Each number is 50 + 15 x the weight over its row's rms, rounded and kept within 0 to 99. Layers, rows and columns count from 0. The size before them is the row's rms in percent of the matrix's.

# down: layer 2 MLP down (transposed), 4608x768, rms 0.0185, rows 3297-3365, columns 432-479
# up: layer 2 MLP up, 4608x768, rms 0.0243, rows 3298-3366, columns 432-479
down3297 105:46 59 38 29 52 69 69 66 40 61 43 47 58 60 50 61 44 64 33 85 52 62 19 57 59 39 68 61 65 63 34 59 43 85 59 43 39 35 53 42 32 31 57 50 41 58 43 34
up3298 103:52 56 57 50 54 65 28 50 40 37 65 53 53 47 67 36 71 56 48 50 73 33 37 52 33 56 66 43 42 47 76 66 17 71 49 35 58 75 49 41 49 55 64 49 40 46 42 50
down3298 104:53 55 51 47 63 63 36 40 64 67 61 26 51 66 64 36 60 59 28 41 40 44 57 54 59 49 43 42 53 57 40 59 32 52 36 44 62 48 59 39 41 25 51 44 45 38 42 57
up3299 106:30 42 42 49 69 58 57 65 53 58 52 59 73 54 54 90 33 39 53 57 64 35 40 81 54 54 55 56 51 34 41 53 63 50 34 46 46 84 73 27 57 58 39 11 72 54 60 46
down3299 108:31 69 54 58 74 66 60 37 53 66 57 54 47 41 60 47 37 55 54 54 44 49 00 63 53 39 17 44 85 61 34 57 65 39 59 35 35 32 69 39 34 77 30 40 30 62 47 53
up3300 088:65 62 64 43 62 58 43 17 43 56 45 62 49 43 59 39 81 65 37 39 65 55 50 57 44 40 49 27 66 71 25 73 75 48 72 16 79 65 52 35 53 56 55 55 56 54 40 43
down3300 080:51 18 52 32 69 49 55 58 42 40 41 38 41 60 48 33 61 49 53 73 53 64 40 62 68 48 38 23 54 36 72 60 40 55 34 61 30 41 31 41 64 31 20 32 77 35 47 49
up3301 105:68 51 60 67 40 44 39 44 43 22 49 36 54 59 56 57 32 18 40 50 58 60 43 69 57 85 42 42 38 63 65 31 33 16 67 43 40 59 46 67 67 25 45 50 41 48 49 20
down3301 102:42 26 64 62 23 53 40 40 10 44 55 56 52 51 41 52 47 47 51 43 55 46 65 57 66 62 35 56 38 15 72 47 42 46 62 63 34 49 46 48 35 45 68 48 58 54 51 48
up3302 105:35 37 49 58 53 64 66 50 48 31 65 58 55 68 60 16 69 46 67 69 53 38 35 81 65 47 39 63 42 40 32 59 17 53 35 55 55 72 57 42 76 57 58 61 37 62 57 55
down3302 108:49 54 28 46 36 48 57 65 60 57 57 35 57 57 67 63 22 53 55 42 46 39 64 42 72 74 38 83 57 44 31 27 41 71 37 46 45 25 46 13 50 27 73 28 46 52 54 66
up3303 102:50 65 39 33 51 53 27 44 34 45 28 57 48 47 48 61 61 60 43 68 46 60 60 74 85 47 42 36 69 24 40 29 71 50 39 55 55 60 36 45 82 36 38 80 12 50 45 39
down3303 101:52 65 48 57 58 32 34 59 43 48 62 29 59 30 24 36 81 52 74 51 23 51 54 75 65 77 39 34 59 45 54 72 47 18 45 45 35 71 64 17 51 38 38 56 25 43 54 36
up3304 103:41 53 44 14 32 58 35 83 34 39 34 58 57 73 40 65 61 58 65 57 56 39 59 62 57 61 65 50 50 47 52 62 35 56 46 43 68 44 44 34 27 34 47 62 40 38 57 60
down3304 105:30 67 45 42 55 57 40 36 24 43 63 57 48 35 65 62 61 36 61 47 52 35 36 54 43 57 35 47 58 41 61 42 55 50 34 71 44 27 55 45 11 36 73 44 69 33 32 46
up3305 097:58 71 11 34 50 32 34 34 55 75 45 44 78 40 15 30 61 68 77 60 50 48 56 53 32 61 69 44 82 45 38 46 66 53 26 59 72 47 58 47 50 45 61 54 42 51 59 66
down3305 093:71 48 46 73 55 45 41 66 20 35 57 30 65 29 53 23 56 78 72 45 39 42 78 59 48 66 54 57 46 70 32 43 46 31 23 48 73 65 40 35 51 63 41 73 54 50 59 83
up3306 109:48 33 27 84 65 71 99 35 63 73 39 42 25 59 61 55 49 69 38 32 23 60 58 63 44 44 56 67 70 66 49 46 78 71 58 69 41 58 36 23 52 35 78 53 27 50 40 45
down3306 111:50 80 26 72 53 52 36 65 54 26 39 38 40 36 36 45 60 41 66 51 55 33 23 67 57 46 60 78 41 74 59 44 44 46 42 33 71 47 49 62 32 57 44 38 53 65 39 57
up3307 107:74 68 23 32 61 58 30 58 25 52 59 69 47 66 77 48 77 46 32 72 52 60 41 85 34 62 46 45 12 58 41 25 43 49 43 32 46 49 17 40 45 49 68 25 76 43 67 45
down3307 105:64 62 53 42 46 62 31 54 51 50 69 53 57 80 34 59 74 57 51 81 33 61 50 56 34 64 63 60 66 67 48 48 29 46 50 54 41 66 27 54 34 65 51 33 55 45 76 69
up3308 098:41 13 55 83 43 38 48 55 60 44 38 57 26 10 25 56 39 65 36 51 25 39 63 64 73 67 36 46 43 92 49 48 65 55 53 36 32 72 57 68 55 40 42 76 46 64 52 48
down3308 098:37 38 48 58 40 45 41 59 32 46 66 60 60 24 25 58 44 35 62 50 45 35 69 35 85 51 55 78 45 39 47 38 45 31 34 48 53 58 70 96 38 67 56 50 57 73 26 50
up3309 105:32 26 56 56 58 41 60 51 51 53 38 48 53 61 56 46 59 57 51 43 55 77 41 49 47 57 65 27 67 62 13 75 48 48 64 54 46 57 18 46 46 68 57 52 65 32 74 29
down3309 107:43 46 60 62 53 31 38 57 62 64 47 61 32 52 47 43 58 39 57 59 50 54 49 66 50 20 14 74 39 48 51 54 54 58 33 44 72 48 39 73 81 57 60 48 79 31 44 54
up3310 094:56 38 44 47 24 45 90 48 88 55 52 55 68 54 40 62 39 32 35 72 45 56 50 33 53 43 69 63 31 70 35 77 49 62 54 41 44 22 50 39 38 66 56 69 71 81 35 79
down3310 091:69 39 58 60 55 49 59 51 32 21 16 49 47 34 45 60 62 46 42 67 52 33 34 41 59 57 67 51 51 59 46 51 55 44 36 44 48 53 43 44 42 56 37 49 38 57 52 85
up3311 094:43 43 50 52 42 51 46 58 77 59 36 58 24 68 62 41 66 31 54 58 68 71 41 57 47 64 67 52 59 51 59 69 40 67 33 70 50 43 65 56 41 36 28 33 58 36 76 56
down3311 096:53 53 54 35 56 41 53 63 44 31 45 63 71 36 59 52 58 46 47 53 48 57 62 18 37 58 20 71 53 10 53 50 39 43 14 68 59 47 69 62 51 58 41 51 78 78 83 38
up3312 108:52 50 73 67 67 52 39 48 42 49 58 36 56 42 56 60 35 52 22 32 33 52 63 53 33 22 58 65 55 59 48 27 70 37 50 54 38 20 47 69 40 79 54 33 30 78 60 53
down3312 109:43 67 59 48 81 68 74 52 49 56 39 54 55 39 61 65 41 63 46 44 56 67 73 62 55 48 44 28 35 77 39 51 63 60 54 69 67 51 58 35 14 65 58 58 34 83 45 48
up3313 099:61 55 34 50 63 50 38 60 13 38 39 52 53 47 43 62 63 37 53 47 36 77 56 54 64 37 40 57 59 32 56 41 52 50 80 44 75 70 41 66 60 37 53 52 67 46 70 58
down3313 101:39 86 71 18 57 26 56 39 52 65 40 56 29 68 26 46 69 52 46 50 58 93 51 47 50 71 35 77 38 42 62 48 39 48 62 60 42 39 47 55 57 55 43 51 48 59 45 36
up3314 106:38 32 25 38 62 84 57 53 57 54 55 62 54 61 46 37 21 69 64 55 78 34 55 44 51 33 40 25 52 62 54 54 58 37 61 64 83 51 65 50 30 40 50 73 40 31 66 67
down3314 100:35 34 47 48 50 67 60 57 52 36 41 89 44 48 52 77 63 45 61 56 32 42 62 84 78 71 75 55 60 32 34 72 65 66 57 47 56 42 42 69 59 46 63 67 27 65 34 56
up3315 104:47 76 49 38 54 73 31 46 53 73 49 73 55 55 63 46 49 51 60 47 65 70 35 73 35 76 63 41 62 50 57 50 43 85 38 36 48 47 51 60 73 66 46 56 19 56 69 62
down3315 103:47 58 31 56 33 65 54 55 19 78 26 80 23 65 56 16 83 58 65 54 59 31 39 97 54 41 55 49 56 59 77 79 68 57 57 59 47 43 41 51 73 39 42 45 27 59 51 63
up3316 103:83 46 56 48 48 59 60 41 39 42 48 42 56 46 71 65 39 37 74 67 35 80 30 66 48 41 66 72 68 48 41 27 54 58 49 78 69 29 63 56 32 65 90 54 32 51 31 59
down3316 106:74 55 38 41 60 37 53 69 48 48 68 63 61 57 62 51 66 41 80 55 44 39 36 37 48 40 28 73 50 36 43 58 71 59 27 51 48 59 37 42 64 43 44 42 57 41 65 58
up3317 097:71 48 46 49 27 34 79 75 50 46 56 57 59 53 43 35 40 39 58 52 60 57 46 39 49 52 69 34 47 45 40 60 79 35 49 30 52 36 41 71 48 22 53 56 52 46 50 62
down3317 093:66 56 36 52 40 26 54 51 45 79 68 61 51 36 46 59 73 35 76 75 62 51 60 46 48 46 47 51 36 46 42 36 49 50 46 55 50 53 53 42 62 51 41 72 35 45 64 44
up3318 103:73 58 36 37 43 60 34 51 57 56 34 52 49 35 50 55 63 65 41 80 65 71 42 59 62 74 56 27 42 54 51 53 58 45 72 61 59 82 50 64 55 20 33 54 60 59 36 37
down3318 106:45 58 37 57 48 52 70 44 65 41 42 36 60 41 53 52 57 61 38 89 54 67 31 73 58 44 37 43 61 25 49 62 37 54 63 69 53 71 60 49 55 60 47 13 68 51 64 16
up3319 104:47 58 80 66 68 46 32 69 50 35 69 72 47 65 42 64 65 50 62 70 56 68 51 66 69 19 31 48 51 57 72 53 57 59 61 45 52 62 67 12 55 49 34 51 41 24 44 51
down3319 106:97 71 56 76 54 49 24 78 27 41 32 73 66 43 28 63 34 42 31 29 29 54 74 37 49 61 68 53 81 56 88 57 53 88 66 46 54 36 43 43 70 51 53 30 70 34 11 30
up3320 102:51 41 54 69 65 64 37 52 48 73 52 55 43 48 32 52 41 58 42 47 37 52 59 58 59 74 31 64 54 33 58 59 48 39 44 35 27 63 54 52 67 53 76 57 74 63 41 43
down3320 105:52 77 56 54 53 55 61 31 46 70 40 40 41 58 35 45 44 68 54 41 34 40 17 44 30 56 71 15 35 52 22 41 40 67 61 52 79 20 71 69 52 49 70 57 71 27 50 58
up3321 098:34 67 41 46 36 20 32 66 42 30 48 48 52 47 48 22 55 41 52 57 48 61 43 59 65 25 46 72 55 32 32 32 19 77 51 46 37 29 70 52 43 54 58 34 52 30 56 71
down3321 098:41 52 54 36 48 50 43 38 68 56 57 46 40 39 13 62 51 50 38 58 47 59 38 57 68 45 78 54 29 73 66 27 32 41 68 54 53 40 41 47 48 54 60 59 52 52 34 55
up3322 099:82 27 55 60 38 57 36 35 33 74 36 27 51 43 40 52 36 44 27 59 62 56 54 44 54 51 74 90 62 72 34 54 08 27 42 69 46 44 51 38 43 54 66 62 43 13 24 56
down3322 099:21 20 55 35 46 52 68 53 48 44 50 30 49 40 22 72 60 42 44 47 55 41 52 27 63 40 26 56 08 54 36 45 43 33 55 34 57 55 68 31 26 30 62 52 88 17 32 60
up3323 097:53 58 57 26 32 59 48 49 28 37 72 69 53 45 56 20 36 37 66 32 54 99 49 57 46 45 52 29 70 41 52 87 66 53 50 31 39 52 62 46 56 43 60 56 29 73 45 54
down3323 101:69 39 49 34 70 22 57 77 38 45 70 61 55 76 47 40 42 28 23 61 19 39 78 69 72 46 50 52 73 47 34 52 51 60 37 34 58 57 59 34 45 46 46 55 37 49 37 69
up3324 096:32 59 75 14 61 68 55 55 44 33 59 56 58 43 42 37 41 29 18 53 53 45 34 60 46 37 60 51 25 33 44 57 70 44 67 64 27 71 43 44 58 54 27 42 63 32 64 56
down3324 098:28 68 58 39 62 52 48 79 56 65 64 37 83 47 76 66 53 52 45 33 15 41 39 59 42 99 45 68 53 58 58 67 56 60 41 63 29 75 67 76 50 48 56 56 37 69 50 39
up3325 095:23 52 51 10 63 39 84 58 40 70 43 27 65 54 47 61 24 62 54 63 48 61 42 53 46 22 63 57 51 53 37 78 42 56 40 73 55 40 66 39 47 48 28 43 64 54 56 48
down3325 092:27 58 59 35 82 38 51 40 70 46 56 64 74 49 36 45 55 52 58 44 23 54 30 43 57 30 42 29 44 42 70 63 62 55 49 54 78 84 54 28 42 33 49 56 64 35 81 40
up3326 102:48 14 39 40 33 45 51 69 57 49 43 41 75 46 36 37 59 66 59 46 31 67 60 84 63 56 54 53 57 64 27 49 26 49 76 63 57 60 65 44 44 46 06 55 36 43 66 39
down3326 107:30 34 52 57 64 99 66 48 45 58 72 51 50 59 46 22 74 48 69 59 49 37 57 62 47 73 56 70 59 75 46 34 49 62 66 56 38 58 33 44 66 46 41 53 43 50 47 31
up3327 109:68 36 36 42 30 49 53 60 65 42 43 35 66 50 57 43 76 72 55 53 55 70 33 75 48 62 27 58 50 57 52 66 65 44 59 51 44 84 39 67 11 64 38 29 43 41 27 37
down3327 110:66 17 30 55 18 62 61 61 63 38 62 53 65 16 61 59 41 46 70 26 31 35 45 54 51 39 48 72 24 28 64 48 72 32 47 59 41 64 47 48 54 74 44 37 42 52 35 44
up3328 098:30 59 53 73 47 70 71 16 64 84 50 51 26 60 80 19 27 59 76 36 43 45 23 71 50 37 65 55 56 60 51 45 52 25 41 62 81 36 30 16 42 30 67 55 37 41 63 46
down3328 096:49 25 47 58 54 63 51 83 42 44 57 59 63 34 42 62 44 38 39 69 38 71 70 48 30 64 36 73 30 49 48 50 59 45 47 48 40 62 35 56 58 48 44 53 50 65 59 38
up3329 101:43 35 48 56 62 34 68 39 68 47 65 38 51 70 39 59 52 54 51 46 34 68 36 73 46 78 36 71 50 67 27 25 29 35 57 36 58 75 45 34 42 50 58 72 31 65 51 45
down3329 104:55 72 30 46 51 47 71 39 17 53 46 59 53 45 49 67 51 47 12 61 26 45 41 47 42 34 52 32 55 50 62 70 62 62 64 44 44 35 21 52 45 63 62 37 44 32 72 53
up3330 103:49 62 41 42 59 57 37 68 44 78 44 50 45 87 09 87 67 58 63 84 39 25 38 49 31 39 60 57 67 55 30 77 67 49 74 58 51 61 54 22 27 42 74 26 62 56 83 32
down3330 108:30 31 62 63 38 23 58 44 83 57 71 26 32 44 53 52 77 68 36 60 50 34 29 63 36 49 41 71 70 55 28 73 63 47 79 41 23 48 70 33 77 52 67 29 41 72 83 48
up3331 103:73 58 67 61 85 49 46 53 51 44 70 64 47 57 53 58 50 56 46 47 30 39 38 50 63 46 58 39 43 22 72 61 23 35 42 36 60 31 40 74 86 39 50 69 49 46 46 30
down3331 105:61 57 33 68 60 34 28 56 66 53 43 44 57 74 65 46 64 46 49 67 41 58 57 49 51 66 56 38 44 67 40 63 45 71 48 58 31 39 62 35 52 47 52 66 39 44 54 68
up3332 105:22 49 40 36 59 49 59 74 64 75 41 57 44 49 51 43 51 45 60 70 51 36 46 66 39 14 32 25 65 62 55 38 23 51 47 58 52 30 39 59 65 34 70 66 50 42 69 54
down3332 107:59 22 48 37 33 68 49 54 44 38 28 42 51 46 38 67 46 75 36 55 53 47 68 45 48 50 62 58 31 96 52 30 37 54 58 49 78 22 46 57 57 41 49 12 54 52 41 57
up3333 102:23 20 40 72 44 34 62 24 22 22 37 52 35 60 60 50 73 64 49 50 40 19 42 68 32 72 52 58 52 36 53 24 79 58 37 70 57 44 41 54 46 50 90 45 72 56 61 84
down3333 104:87 67 43 60 40 57 51 55 44 32 44 63 34 48 40 33 30 48 37 61 58 48 46 54 32 75 34 66 42 55 45 32 41 34 37 52 76 59 54 61 78 70 51 33 38 50 30 40
up3334 109:56 53 42 60 55 58 17 47 79 73 41 66 56 67 57 34 50 60 18 75 84 72 43 51 54 47 48 48 79 61 42 49 52 47 51 60 72 39 64 45 38 34 56 59 74 52 59 52
down3334 110:46 76 30 60 72 53 28 23 24 55 47 57 44 53 44 39 66 29 44 40 65 56 85 24 64 31 45 52 35 46 50 59 52 49 46 53 38 58 13 55 63 45 57 65 59 53 49 24
up3335 103:57 31 18 53 39 72 56 76 48 39 43 26 58 53 34 57 59 49 60 57 03 79 77 49 56 66 65 47 33 70 68 84 50 40 73 73 37 27 45 55 33 19 39 45 40 39 60 65
down3335 104:64 39 53 24 65 22 35 30 31 33 54 34 24 50 48 60 57 20 33 52 39 71 46 51 44 36 44 76 44 50 67 62 43 13 59 50 38 39 49 24 27 58 31 51 38 47 30 47
up3336 101:70 51 38 66 68 53 29 70 33 49 44 38 32 44 22 58 42 58 68 23 50 62 51 39 80 24 38 47 28 59 33 60 36 62 35 75 78 86 30 16 53 44 40 41 41 44 51 57
down3336 104:61 76 81 33 48 49 58 47 39 52 55 45 57 72 50 11 38 42 57 48 42 61 46 48 54 39 41 36 53 83 46 40 14 38 58 59 50 76 37 57 46 65 66 55 57 50 46 47
up3337 112:33 42 49 44 61 65 58 72 49 51 41 49 59 43 35 42 49 45 39 41 64 47 48 70 68 42 62 71 73 69 57 54 43 77 66 58 39 35 40 45 51 66 52 59 59 55 45 54
down3337 116:50 52 58 40 55 42 40 40 32 78 66 55 10 38 41 41 64 68 70 65 65 66 54 52 46 17 34 61 44 64 67 71 33 71 53 02 34 54 30 60 54 44 59 21 49 31 38 47
up3338 096:59 50 48 27 59 55 45 57 58 23 44 52 32 42 32 43 38 46 49 67 23 46 56 48 69 49 40 45 21 57 41 37 46 49 68 39 54 58 59 30 63 33 62 57 35 62 25 65
down3338 095:52 36 53 37 38 42 36 46 38 65 80 30 47 63 68 45 53 49 55 68 63 50 31 63 10 37 67 48 32 75 40 54 48 67 67 57 76 37 50 43 59 36 42 41 21 31 21 37
up3339 105:56 56 51 72 64 62 49 66 61 59 56 55 67 51 66 50 55 77 50 53 48 31 46 56 72 27 24 64 52 32 43 64 57 60 59 39 59 49 31 36 52 21 67 42 67 59 42 48
down3339 105:56 60 63 37 55 34 35 43 32 41 48 71 73 32 42 62 71 43 48 40 43 54 37 51 58 56 26 58 46 57 56 38 74 57 61 33 65 61 51 34 48 36 50 50 29 48 49 45
up3340 102:69 47 58 59 46 42 50 19 61 39 56 46 62 48 45 54 59 33 72 65 43 67 49 65 46 47 35 40 57 67 30 34 67 35 41 69 39 40 59 21 28 63 94 58 37 61 47 74
down3340 106:48 62 57 46 59 38 41 29 72 46 50 58 48 82 74 43 44 48 52 24 44 58 19 47 45 55 59 29 43 40 38 50 55 65 65 81 34 47 42 53 20 34 56 36 46 67 74 47
up3341 099:75 70 26 81 82 55 24 09 64 76 39 48 57 50 57 34 34 63 47 28 17 30 56 55 76 52 41 47 57 85 06 84 63 51 71 53 46 52 83 61 52 81 36 58 57 45 36 41
down3341 097:57 48 28 71 62 53 64 46 44 48 36 71 62 63 56 79 50 45 54 50 24 58 52 32 64 28 12 52 41 87 49 38 62 29 73 69 60 67 64 29 46 47 18 33 62 54 60 65
up3342 092:46 55 64 35 64 31 40 58 54 59 51 59 56 73 65 48 46 75 58 67 59 62 38 44 89 59 71 75 40 71 43 35 54 53 43 46 69 33 67 21 47 36 74 47 53 82 62 45
down3342 091:49 59 56 22 59 62 77 45 54 46 38 50 65 60 30 30 61 57 53 61 21 45 70 39 63 45 30 60 35 68 40 59 74 24 65 55 48 71 74 26 64 28 53 55 32 49 72 52
up3343 103:65 21 53 39 56 71 46 64 75 60 64 47 54 41 85 56 42 57 52 66 30 28 41 51 32 67 39 85 62 63 42 58 28 49 74 51 58 38 55 57 56 33 62 34 57 56 52 24
down3343 097:61 57 56 47 58 28 37 40 33 40 40 62 23 51 33 45 60 75 50 63 54 50 11 61 55 55 48 54 58 62 68 54 58 36 43 56 43 25 45 55 56 36 34 47 49 54 35 61
up3344 106:31 54 45 39 48 71 38 48 48 46 44 39 60 31 33 20 87 56 68 34 48 36 24 57 39 59 42 39 49 54 68 66 42 40 18 44 38 33 46 67 55 37 43 57 73 60 60 30
down3344 104:49 39 71 34 41 32 59 26 42 72 56 70 50 86 26 49 98 67 47 46 20 77 33 70 66 42 22 39 82 44 74 53 28 47 64 12 39 56 54 67 43 46 23 42 26 59 58 65
up3345 095:25 43 37 45 55 60 41 75 61 43 67 21 55 53 59 72 40 65 45 63 89 38 33 63 47 26 50 35 59 39 56 62 39 62 66 53 51 31 70 58 34 65 37 62 54 36 57 51
down3345 094:41 31 38 46 64 36 60 54 52 43 71 57 14 33 34 67 49 34 36 45 61 41 52 46 48 58 77 48 62 58 37 45 32 50 46 58 29 31 49 59 17 54 38 65 47 77 34 63
up3346 094:51 43 56 39 56 39 69 30 60 47 64 16 80 86 28 47 31 82 59 39 62 49 18 80 57 54 51 25 50 44 36 54 38 41 44 67 56 80 50 59 04 59 53 63 35 56 68 30
down3346 092:41 56 55 51 00 50 41 70 71 14 69 72 89 64 57 55 79 63 52 48 13 64 41 52 48 47 16 60 72 49 46 58 54 56 43 54 38 30 51 65 68 62 32 25 43 54 44 84
up3347 092:55 80 50 51 56 29 46 66 21 51 72 53 62 16 47 48 59 68 39 50 49 64 40 45 84 54 60 41 29 64 49 36 34 58 53 51 36 86 84 67 52 64 68 25 59 47 34 52
down3347 091:70 65 56 40 35 39 66 30 39 42 35 61 38 48 42 47 57 45 41 42 37 72 99 33 56 56 53 29 33 38 76 65 58 55 29 22 51 47 67 40 56 23 64 44 43 32 41 68
up3348 093:38 35 58 25 69 32 59 57 60 52 57 45 41 51 41 59 24 59 55 51 57 50 65 68 72 68 56 71 46 52 31 30 48 49 48 53 51 69 67 67 34 53 46 14 31 96 48 48
down3348 100:50 40 57 70 74 55 49 68 51 52 59 23 11 35 48 45 44 76 68 50 45 50 51 45 62 62 55 46 31 56 43 38 58 39 43 65 57 27 48 37 31 25 80 44 44 40 51 35
up3349 107:55 50 55 40 52 57 15 73 50 42 49 48 56 63 65 79 57 69 77 50 42 76 37 78 49 46 46 47 43 57 19 83 57 64 50 48 47 18 42 43 61 39 64 45 45 48 53 54
down3349 114:48 68 37 45 36 39 49 35 37 29 53 59 46 69 41 61 41 52 54 51 64 55 56 67 36 41 94 54 44 33 42 45 58 43 43 40 58 42 39 32 26 26 53 53 46 61 31 18
up3350 093:49 47 55 52 34 56 33 60 58 40 38 43 73 77 65 00 48 82 49 39 61 41 55 50 76 83 35 40 51 26 60 42 21 62 41 31 61 64 64 41 43 67 47 45 34 65 44 77
down3350 093:52 51 46 50 53 47 66 57 62 26 14 43 70 48 70 57 77 67 57 78 77 33 78 66 57 53 45 52 49 55 48 31 44 53 48 56 52 44 56 60 54 40 26 45 26 64 75 87
up3351 099:46 62 50 19 56 17 37 47 65 45 42 57 47 53 51 42 32 72 55 62 48 64 53 72 57 60 37 57 56 36 12 43 48 48 68 73 64 42 47 67 30 71 56 37 46 24 63 62
down3351 098:50 55 51 41 59 56 43 59 62 66 38 53 25 47 30 43 61 63 65 63 39 68 83 78 53 51 51 42 45 51 77 76 50 56 59 40 58 61 60 33 46 44 46 85 48 40 62 32
up3352 100:34 46 62 42 60 51 15 77 45 43 53 61 71 69 58 26 52 72 32 80 49 21 53 56 49 52 68 45 43 74 47 29 28 39 60 23 50 41 62 54 38 27 46 69 67 62 63 43
down3352 101:51 32 68 40 16 70 61 54 37 59 52 54 36 19 69 50 80 49 64 40 51 45 24 25 50 26 36 44 44 42 55 24 31 65 59 81 35 57 45 73 51 41 37 57 48 41 47 47
up3353 100:72 61 25 37 43 53 55 59 58 49 65 68 43 60 72 58 51 41 61 52 62 63 44 62 48 30 84 45 34 45 46 55 19 46 51 59 53 76 71 51 38 52 47 43 46 59 51 54
down3353 099:29 26 58 47 54 49 54 45 47 34 60 68 57 69 64 36 60 35 57 65 67 51 43 68 27 92 18 77 52 25 61 21 47 57 56 61 39 33 65 48 66 54 45 41 58 29 57 61
up3354 094:47 40 65 42 52 40 54 59 99 65 56 73 57 62 42 43 12 64 40 67 56 35 31 49 89 68 53 68 44 64 46 53 32 36 52 46 68 37 83 60 50 73 48 52 45 43 56 48
down3354 093:44 55 50 52 39 59 51 56 59 48 53 59 68 54 42 60 46 43 45 52 50 29 55 32 79 57 65 27 47 40 39 54 45 40 56 37 46 54 54 67 30 44 51 59 52 59 25 37
up3355 092:62 59 59 27 39 51 42 41 41 40 71 74 60 50 60 38 45 29 41 40 63 47 47 46 43 51 57 60 53 62 42 87 17 38 58 42 76 57 70 36 55 42 48 40 60 49 54 46
down3355 089:41 56 45 80 48 49 41 57 35 31 64 82 59 43 63 69 49 54 42 54 37 63 51 57 53 68 57 35 54 82 41 66 33 64 43 48 43 59 54 34 36 25 24 27 66 79 31 35
up3356 103:67 50 60 59 50 65 46 51 34 32 67 52 74 58 48 37 52 63 66 38 42 13 41 59 78 36 57 60 69 50 59 43 52 60 44 48 65 49 51 67 53 49 25 45 37 48 17 26
down3356 101:59 35 31 35 51 50 35 52 41 49 56 39 49 43 29 56 36 73 52 35 53 44 37 33 42 43 47 43 53 45 70 66 56 40 34 68 57 39 45 46 85 52 17 30 51 59 35 41
up3357 111:50 50 46 44 50 56 44 44 47 39 43 59 49 62 41 54 69 92 49 52 77 63 55 62 69 86 56 30 27 35 49 45 58 42 53 27 50 46 53 36 52 59 72 40 39 56 23 37
down3357 112:61 64 85 31 58 54 42 26 48 73 57 64 49 49 31 47 48 36 39 40 46 40 48 60 65 51 45 70 51 67 26 60 50 26 51 41 44 75 61 52 71 45 87 62 41 46 57 66
up3358 104:39 44 20 29 55 44 46 44 42 55 51 46 49 51 52 85 41 49 47 56 34 18 61 52 74 35 68 43 76 58 63 63 09 57 60 28 28 45 37 55 36 65 46 46 71 40 43 49
down3358 105:31 42 38 59 70 26 64 53 36 37 29 42 53 52 47 57 55 67 73 53 52 46 67 30 40 63 70 57 31 39 50 29 30 58 44 23 43 34 34 37 48 38 64 42 64 36 50 47
up3359 097:34 48 41 50 55 45 63 61 82 96 64 62 40 51 33 46 81 48 53 32 82 54 52 40 46 46 54 69 65 68 32 67 60 37 62 52 56 62 75 29 37 47 43 37 45 63 59 34
down3359 097:32 55 50 70 49 41 47 49 68 40 35 71 30 78 56 47 64 26 62 37 64 45 11 54 44 43 70 39 47 53 61 30 49 74 43 54 51 46 46 52 57 66 49 13 46 54 28 40
up3360 097:78 73 45 73 74 37 39 38 47 49 67 62 40 19 28 59 37 48 51 80 55 70 50 35 43 40 57 81 44 58 48 54 49 64 55 40 45 55 17 28 33 39 53 46 27 43 41 58
down3360 088:63 47 56 50 46 30 76 60 63 58 50 45 29 27 48 40 51 56 30 41 66 55 66 99 39 27 39 57 19 67 46 67 54 55 45 66 47 65 52 66 28 47 21 45 52 74 42 45
up3361 104:48 72 23 85 69 73 47 53 47 53 44 40 53 57 72 50 45 67 53 50 50 41 42 52 35 61 53 57 37 86 51 45 40 38 55 53 58 76 67 34 24 67 39 63 71 53 38 28
down3361 110:28 74 67 28 52 63 71 48 63 57 52 36 55 46 42 39 51 55 47 62 45 72 80 42 25 57 49 49 52 52 49 60 63 33 47 31 50 35 42 32 48 35 47 53 50 44 57 53
up3362 079:67 56 61 48 56 24 27 42 61 41 44 99 35 81 68 51 30 52 19 50 36 46 52 45 44 51 61 67 50 53 47 56 54 28 58 25 51 44 71 49 41 41 76 41 47 59 48 65
down3362 073:59 63 99 65 36 37 69 41 38 63 26 41 46 65 18 59 60 71 57 49 37 38 55 20 33 64 64 67 41 70 57 28 68 69 38 44 41 61 81 59 56 15 32 37 74 51 42 56
up3363 101:40 60 36 46 39 75 48 27 53 53 49 53 38 59 37 57 37 53 58 29 49 25 48 65 70 48 74 48 51 18 23 47 47 42 71 49 45 69 75 53 48 38 66 28 40 60 59 64
down3363 103:42 59 42 34 56 45 67 30 28 50 42 64 15 71 14 52 33 43 58 30 40 40 44 49 47 53 44 55 38 38 80 77 38 24 42 60 55 44 55 53 45 45 46 39 68 44 28 49
up3364 107:48 61 24 70 73 62 62 55 64 57 52 46 25 75 57 45 41 51 24 29 67 26 41 46 82 48 50 31 38 33 37 45 53 27 56 34 60 57 33 57 50 19 47 52 43 54 56 40
down3364 116:37 75 51 76 62 58 88 82 08 43 19 29 23 64 62 23 50 63 53 14 40 29 52 73 52 48 67 59 48 56 62 39 40 52 43 54 36 52 47 14 12 60 74 69 48 66 70 38
up3365 103:49 36 43 51 54 52 44 54 63 55 44 43 57 47 45 50 74 71 28 55 66 52 56 54 62 63 68 40 55 46 30 14 77 51 42 58 28 39 54 46 40 61 78 59 79 49 30 26
down3365 104:48 41 59 56 66 34 80 62 50 40 49 68 43 66 42 28 53 43 40 54 79 49 64 36 24 47 39 39 80 27 62 46 50 66 66 53 21 38 38 50 66 74 58 66 17 39 55 47
up3366 104:62 53 53 68 53 64 46 58 58 67 65 46 51 46 48 51 63 58 56 49 64 42 64 68 58 48 69 36 48 42 24 61 42 59 60 86 40 27 39 56 62 58 73 54 57 56 36 36